python train.py --n_layer=15 --d_model=256 --n_head=4 --n_kv_head=4 --head_dim=64 --d_mlp=704 --vocab_size=8192 --activation="swiglu" --norm="layernorm" --norm_place="pre" --norm_eps=1e-05 --positions="learned" --qk_norm=false --attn_scale=0.125 --bias="all" --tie_embeddings=true --parallel_block=false --init="normal" --init_std_qkv=0.0312 --init_std_o=0.00571 --init_std_up=0.0312 --init_std_down=0.00571 --init_out_by_depth=true --optimizer="adamw" --lr=0.00105 --beta1=0.9 --beta2=0.95 --weight_decay=0.036 --lr_head=0.00266 --warmup_steps=225 --schedule="wsd" --decay_fraction=0.716 --decay_shape="linear" --final_lr_fraction=0.0 --batch_tokens=[8192, 16384, 32768] --seq_len=256 --doc_mask=true --z_loss=0.0001 --train_tokens=245500000 --steps=15817 --dataset="wikipedia_en"
Each number is 128 + 32 x the weight over its row's rms, rounded and kept within 0 to 255. Layers, rows and columns count from 0. Numbers have three digits each. The size before them is the row's rms in percent of the matrix's.

# down: layer 11 MLP down (transposed), 704x256, rms 0.121, rows 330-360, columns 128-191
# gate: layer 11 MLP gate, 704x256, rms 0.123, rows 331-361, columns 128-191
# up: layer 11 MLP up, 704x256, rms 0.125, rows 331-361, columns 128-191
down330 118:127152145115134196121082148155160166167096091095175071172093141161120105125082110152105121106160126163097158120148145109107188146167128142073160102174081126102162145113095123131119112062134125
gate331 099:071074098122097149109141147116141083168117092125141119156101173137143106100086090121169101122170151072146153112111139127111162157175089090165124136159143122108161045138183169120098134141141159
up331 102:124119135120171095098130150090147201157132109172130090087059101131138141150132105186136135142171108060163128104073102121125127101127122128094169189115103082123096149106176153151135173121129067
down331 102:141048169146128177127151139102151168115176145145096090101149167122138100158127119141152088137131166091083148134140129174165134094138172109134161121132094142150152102107095141166097129142103056
gate332 095:117162124101124097158165068128118224105098169143142145134118047139132118126184178125125176047127139162168132129076125092168099100191115107166118107149097113171125180126084140119114132159090141
up332 094:105119132107155130110129092149096193130141116116071164184146091174127189146123035034083094071091174134138105124129139122154156179138104129165076176143107163127109132193102094110134161116149133
down332 096:114142120132143176094079180096084064096104102123053151166078084105132153191090103140118150132192102134146116136098159195088126148103118129150127044164152133101129126142156143110124152112130129
gate333 105:092086135096126065165124097148107173142098109120090162172125144207163149111155122116121115105082183124106100179158162205116133122076129124086106120114142161120108129131110146095113171133177126
up333 099:097073155126121126106178049148103088168142132109174057141174119131093111131108107089084103124145180104127117163127116117131133140100151100105196142054133120131112149091148138082110101144145050
down333 100:090131122138149108094079102092121108099132139127184171122070110125117142105155114136075180125097122127128139160068082172110132102186093133111137191133162108120185141072138131165148145049127138
gate334 101:083102153149103128168142136124096105124093124081170158113145146156084145138160166140144125073136179106082098133052121163099164100139081112118165102107171092141133124159127099079123084142102187
up334 102:140188137060088136160091091165092154148144211096139144113131119047124175129130198064131106134178117144158111166111111072133141144138162066110113139128063163115109118175162117134166118123149117
down334 101:102073098142165143139152171155119146103156115147165098107078109116111165123096113141146177174180152170151089128092116111107076124134116107058142132185148153140125122153155066166176117045168129
gate335 104:098152116104131120144099172128141155090090133095167143124130188102123176112144063129177153132121124103126116191156184130164100132122122101113073135127177116127132153095154118162126116168149182
up335 103:187146072133131092142127116135133155128114162125149144093116097158148143095104127189156164146132161080153117142071129099165119121160092156153155119145117062111090149165142116130123105105087133
down335 102:149116115145140078098116093099105138130125103122167096122134125094112131110128130071143192099157123140130159132099090125170133168086129151104160082141112112042112210095142099094177109129119088
gate336 094:119111099124154115106112158171087070137158105154144112121165117151111154096105129063083144131141133080106157147147188061152093123126135105121111094167074154129093125096153120114112127204102194
up336 091:075120119108079108132088162113100174118117122118131089099130051161104173220126164137179210138106193151135165131106095133134120070121134115100084147099136125125109156152171083135143059152077145
down336 090:126117088166141104136127103151143103113154113111034175161161187062102080124102112125179118124132097097106150097089167060121181092156096182211171115188142139107113155115103159181122153083073141
gate337 094:116069173073070173134144122155066122120178132167141134104148142140169164124145089091144116154130151118092210154117100153117128105129157183112145119085169155147119169116145123105114091131131102
up337 092:079075156082087103107149198085092121172165119099126096139186080133090080146116132086116118148132150158077139055131122184131162136127123097137120093136177118159152154115160134161131123118152112
down337 092:181100158132166108121116097124119155112096125124198122166138088167119125095105107135145117122141091107158085139128114104067107209138092049117123168140108088124164109112101166130135144174132116
gate338 104:098119056131161122124148190060162131159165104176126106082198130091160151167131078124146122101145120112170132113085152105117101135154146082143097099133147152087047132121116130127144156179163091
up338 103:094122095139113121116145150129116138155136144091122123115138143088107178073160059185148152112117138118120078140163125067122109095076117167123083144140083129116110208197156110091143176149151123
down338 102:144142138139126099123151160129134126133070167158000109134160142133121111102146123122137154139148123095105123155156115149112102113127141188127099107110137096137129131150118126107105094192106122
gate339 101:109172116165133134145093167100122071130121159192159102105076134158114211181145121136126151136169079121083084175128147127117119072131147133140100105143155137137109125155124112206125121128155092
up339 106:171129144100085085195098158181122085149116140122077144176109140136102130084147138110164126133160085145150169171121122098058160155079114205105108185055147128081115180144153065148125195161084072
down339 107:186168096142181174145103159092125104144148042184204148204143163183121175139154101144131113146150124129104107131084205093115144095081116097161132124067179063095136146084159113066130147197154072
gate340 098:149097076089122140147111143169146107095124084125150100059170160141103166136106116163108105143138127052129152139142129155188202163194158168125094101061095127144205138126165166081101137164112127
up340 094:238089140153143093125149143146132125139105130085156120169088107127153123124162165175156186088168152127165143175148136113106184142156092127078076122104157116171147124135119195104111135063163087
down340 095:099089086108087198158129133186069102085100101084109117120212113127145174104090085118054110134112120081102189083136144148181124119116125125106136155108122124126127169058183133160115099172101125
gate341 101:144111160092140142078099050122139099086141130122136120132196110121110192146108108085109152139122144081160126143121094159127184122128154144207108121129129119097088178226148178121093145192121109
up341 103:103141135123139088068186099138158088125078134155141102100122123129106139123111127076153132153157152057119146088075093118146091100188081134118146177132129103132045119154114162105085157089138145
down341 105:158189127115161100096145151155105104110111136108012127099141097150097097116134095128093136119066101117101097155220129130068142081071215143168085151108112115131129104160111166110111100197129128
gate342 104:120144093078112092134110184090113126150139147168129142128095127153130157110157148119147121173153089147145086127174152150168154128106104181087094167168119134139127134106166074156095148155145118
up342 112:040107130162074094137098141158099041078097063132147146169153098128156112102124128085144139110135098112148155116112153139137097106060137139129102150140105122079202161155190163152117104185117065
down342 111:192126069082174148152146164095167147196156180163171155119095161134104128146101131135111083091126123126098101153121156066088137154136072119138109126139122119133126123104148142208118184062170145
gate343 095:180101086130112146107123099100117154097177115168186152099122145082160113175144100115134093109076139117140093119134118096124113158107148147088145107105066110179139087061153142105170162122086088
up343 092:120171083155096122111077116143118140135151101117133145073099112115085215146168117150116171115188093170141145137193169157143152174179156145145135066163118108159129130127089085131067123161135111
down343 094:111150096129109111122115128117099100165096108149116141143182119153137120118182187066119149174137049142214063120219158129092108115138147043049117124129102163141165134208114127134185106144085130
gate344 100:130121096163119126121111124116143116099110144070137078104103125115107147129103141162132175102125086074153128152107164123166182091160125107198107147170093123166152119171118187165138125224182114
up344 097:114107118113148148113152115155089165153153122153148110144156134139171102182152106162153102162112081157115146128186126078119106099116110139096156089088130150124188088148081072104105156128124147
down344 097:135123128109141160120123130135146158106149123173075145067198041107151146095094152139168151130120135139112137124128129150133107098110150042158120135086128099111152132144154139159173090131134103
gate345 103:093142210144076130154133147107141156122091099111131136105130149173069157146104156120169148161127101119200169138129092109129120113134166105083102121153123109116067138184174146090135126180098122
up345 099:103182163090106120100143170123149162094149105053133113099163084154176107084166079135084171129110095120081146087122118123098125101170183124116110132098166126084120109143148145104089143145136097
down345 099:185082102151144106158164147104152130120117144136099113198122152123124160166157134147082103117051092163057103089075170138123127104139107111149161128138106101156131140064095124080100107121184168
gate346 101:041132120089187116122120140129128160166062116113087132150136097155123127139162157126143176076170117150140157127110198076118133111143137112130116145111112104124053155163124111092144132116181146
up346 098:110121121139104074106171167082164118102196125080092188110105136115116119053130083125198105137129109053104076125135092115134172115106157110124117159124120110134172143108166081064113104119132175
down346 099:127116171100090159178119155118114085123200122106066153125177153061132110190070147061120169133209129119133168152175114193094137091126115146171071128123206182139092117112122128096142144115158135
gate347 082:131138123105109131128138123186096120052091127142090174134123117099073134123179183117138091191126157138124114100121092161107151157147060175157140166093110111090148130135077147171088074167153075
up347 087:110146105080071154144152087181104085174132132123149122144125169144139123111102145152091183164162087194194131116163143139101124115106137124106125151084079109113187098101104119136121163105076150
down347 086:101124157172125100076157158112173107120113210088091126141162112089131129162095154153114122124099220146074171093118072114164146110140111188143146078113139173140053138160137173122129115164191104
gate348 102:082151112207106119157166155078138156142117098166156124110141147113142206110124077153150077183135132118175124182095074158106099148138112192089125120158116141193137160162114116145129126141118109
up348 100:114181186106157149091172144168187164056155160110120125117107154145166176176148165091117183141082165148166118163117101150110075123118139101123167127095120111104156105174143160105143125133104118
down348 100:141078096116121141140148163162095126170165148095066064217130100146089121126136134163175106111093121103116111089125077178135174121078181171107185098097165120125124136058161148167140195138166071
gate349 105:126101138128144124196092175191134126156159100154156118093117125112058184169169104150132124147151158124141077140055193139096070156149108098106101172188146150078125114165155108148143137164197114
up349 107:088122175102137181190161126178148061132137137151141064131087126170129181189120136103149165093071157091157119124131174120107076129104136139064121158121133149082096145123106085148119187124157160
down349 105:136113110176173071133118111141141169184150200159154144118092139091090174104087089121107163109180109118107137042109080091094112136129133151178157136160140112130122093208078158167114089059140130
gate350 104:097093096102079111100118131157125050158139137191163120123142150097154158117167116173142145099112137082179161137159143153119116161106091090136086113164159156147164181112151125092113126124137116
up350 102:170078162119130150130103066107136182150098109109156119144151211123056133155106142124144122176165108127122137085150138100137054163156120127166122092104146120195175153123171118184176131131119085
down350 103:083117180131125176102095180079118152109093110148102182156163126118156181128087173130130128143159114182106107155117122112124174170158108127127160130059191129076131146155139123102082119113121073
gate351 104:169104181067155130165120136133176126128108161172118053105099083126117144121116126128141138145163131119120142109067110159144147174112168141173111180157149098129080113139131156146139149125160085
up351 105:141121130101135127087110072171126115086151122155191105144095106096156093138131137170124083146049114088119149187137099139017128127086144111162149146179128118222127152107092119124119130123093064
down351 104:095117128109146167118158117159173118154104110117192165116110113113187133103146118137168169138127151090099131116090102097137131151125114131138171176169181121150111193150124153080159157034169074
gate352 104:137146161180127102234130169153165115118150132127186105149099150199149176131152125097086076160120200104147138111133168165118136125103149194049146157119076110142153121142084146126167121119108129
up352 108:078113081132077149154123110102145137174119119130177158084145104145060123174113086125163107134101180078159146094151152097138183130134145133086135112131141161219115115215139094087124113125160104
down352 105:153112154156128120124138136212090117211213125158071131076116062107130142203124068085140163105100119099104134095190147114164086112138117148153091135138103150106180141103122121167077139118138098
gate353 101:113122133133117162149202205108130098133141127201140109113165107141184192088177086147142109123096114078127089090132136184142130112112114085142072159140192115076142164100122209105130117110103124
up353 100:105128120107186117085150073165187129126125115129125149166137143127153166097149158141195126094138127134064074072109102151141105094160109181158159124142114166129155208093122116138126075082167149
down353 102:131125137104066117089069135098170168110139171222143107102144142128119098114189148160143096120107142124116131125075127161168092147198121170126161148132102109148104150093148140126135126111097152
gate354 109:139103163142121084205137086151056158116078140127155106182124081079160115134179045102107117174143130080120158103085088167100175129093142126116132141150157090194081058169188123116123146132129073
up354 106:177123131142141139079101079141173159081100120116102098098140117103138118124091119141100076126141131094086204094201192094140104097157121113095123195156103161107101142119153115102161179158150107
down354 105:073079108086083133130118131155156133090074149172096163101178168187083098155122131064089091169116116134139113116114134129149095130112127141159179070139095149136102126144116147094124069089119135
gate355 096:118159103150107118121180138142058109124135085101128115063177153142110144095131201162185156093148128094175103136172097167113078139155106090120174123121160108159159121102148096097139096173110126
up355 099:114138091188147171130152130171123123180159122090147130111199198111175099121107132164153137118059102181153154087133140153087126071174170087150131151155073137132106189133070145083111077123108162
down355 097:122118112103131102109107147105136125038132139102106085153150154144141121118143108092157112093206134116088174160094134120136112192121182129142109075107102125101127141136125175149131122054083157
gate356 095:131118118191089154094178140119126161151151113205157104108152080136157214155133129113120142170102143106172135110075044129083117153156155115148141205155142137112093209165134125114125146150111138
up356 102:131098142122135163185110172183107158135141150069129115120137114143110095123162131145105042080121161136097162115118186130135175130078109174132145091078112151090174086141074135188082110137141114
down356 102:146115086131128164124148088128120157128091098242255068077111151129152144104124186150092111147163149152122137080101133122119056124142079124142146133145106182074079139190137134117146183119101132
gate357 099:170102129067191164134123122146156168130156142051131119087098118131093112153163119175114122106147070091172152107106121126161132178133083116134101117101167161170096144146125131213157149145145143
up357 093:090188140133101113167091159097122166179126120141125220132161107143070094099134158107096093127171149127134148076143120102154127163113151145188156131121110110106133153129102118094092053138139129
down357 094:086122121134140127123074102177171108162101125138025146123149155157169090099188086136118126202080092133145122122076140182077141084076097132137141119091108072109144152125081152121083130199136144
gate358 096:064137134117112111149213121155156145113135142151151118081128131126185146135143129131112115121090181129096071130109072165081111111142142163157063122150139147152153168153205111102179154153118137
up358 094:140087095149098084091104164131128122183139086128109143187113126154121124137106081158147102140109136170184118148132171156129084181110162129103181133177116156093059137073155055095078135150154069
down358 094:119168202140118159127085084095118078072195085126092144109117140119118137124124190184117127114098085114078131127093077129105099100125109134183134150066156112137125114169116181111114154153114161
gate359 095:094098100126093174149174118140126172132148138176100048114141093113114161143131097160089099151133147106176122146150101160105107094142142113153169070070155129116073112096129153091110132145144134
up359 095:178120142152073182130159083131145103115126128141145103189217154129150115115074141123092097126115143097113066155140143104098149122129121089118183153051131098091113115150133185070097087103140120
down359 093:070093125135161119070095173156152098198165135127174108088107121079140158168096134142159164205135091181167166142160162130144158149125152133094160109142150121114097152071104119154142150054098103
gate360 099:146124123120150116094108093098095128110079124162170140124178148169054134130181142114150159104129137123183124156150174106122162118087135116131127105114134105176115115070198113161135149099148138
up360 095:149152109128065189138174177124168095127118100119114151109107103165094170147108079164150135179110141175163133116166122111175131165182139104089132138082151157116103164134141119116115143128073092
down360 098:147088155138128154126158072154109163133189165170153179126128188132111120074063156095157121140143126092157104069102110147104103105093159118133122135164078105124161193104171158074134145244123065
gate361 095:154124125085082126150161112099097160126146131128129115148158160136119113066130108174123104095109129158126136187134170089155116105142129190130114141120176100110115143146125102182107127118152058
up361 091:095154120114117085083125047087143118096130134178168108109110171140129118130140199144127169109099091106101152102126134149124134147128171163208186116068149089122111172155130167075143119111146102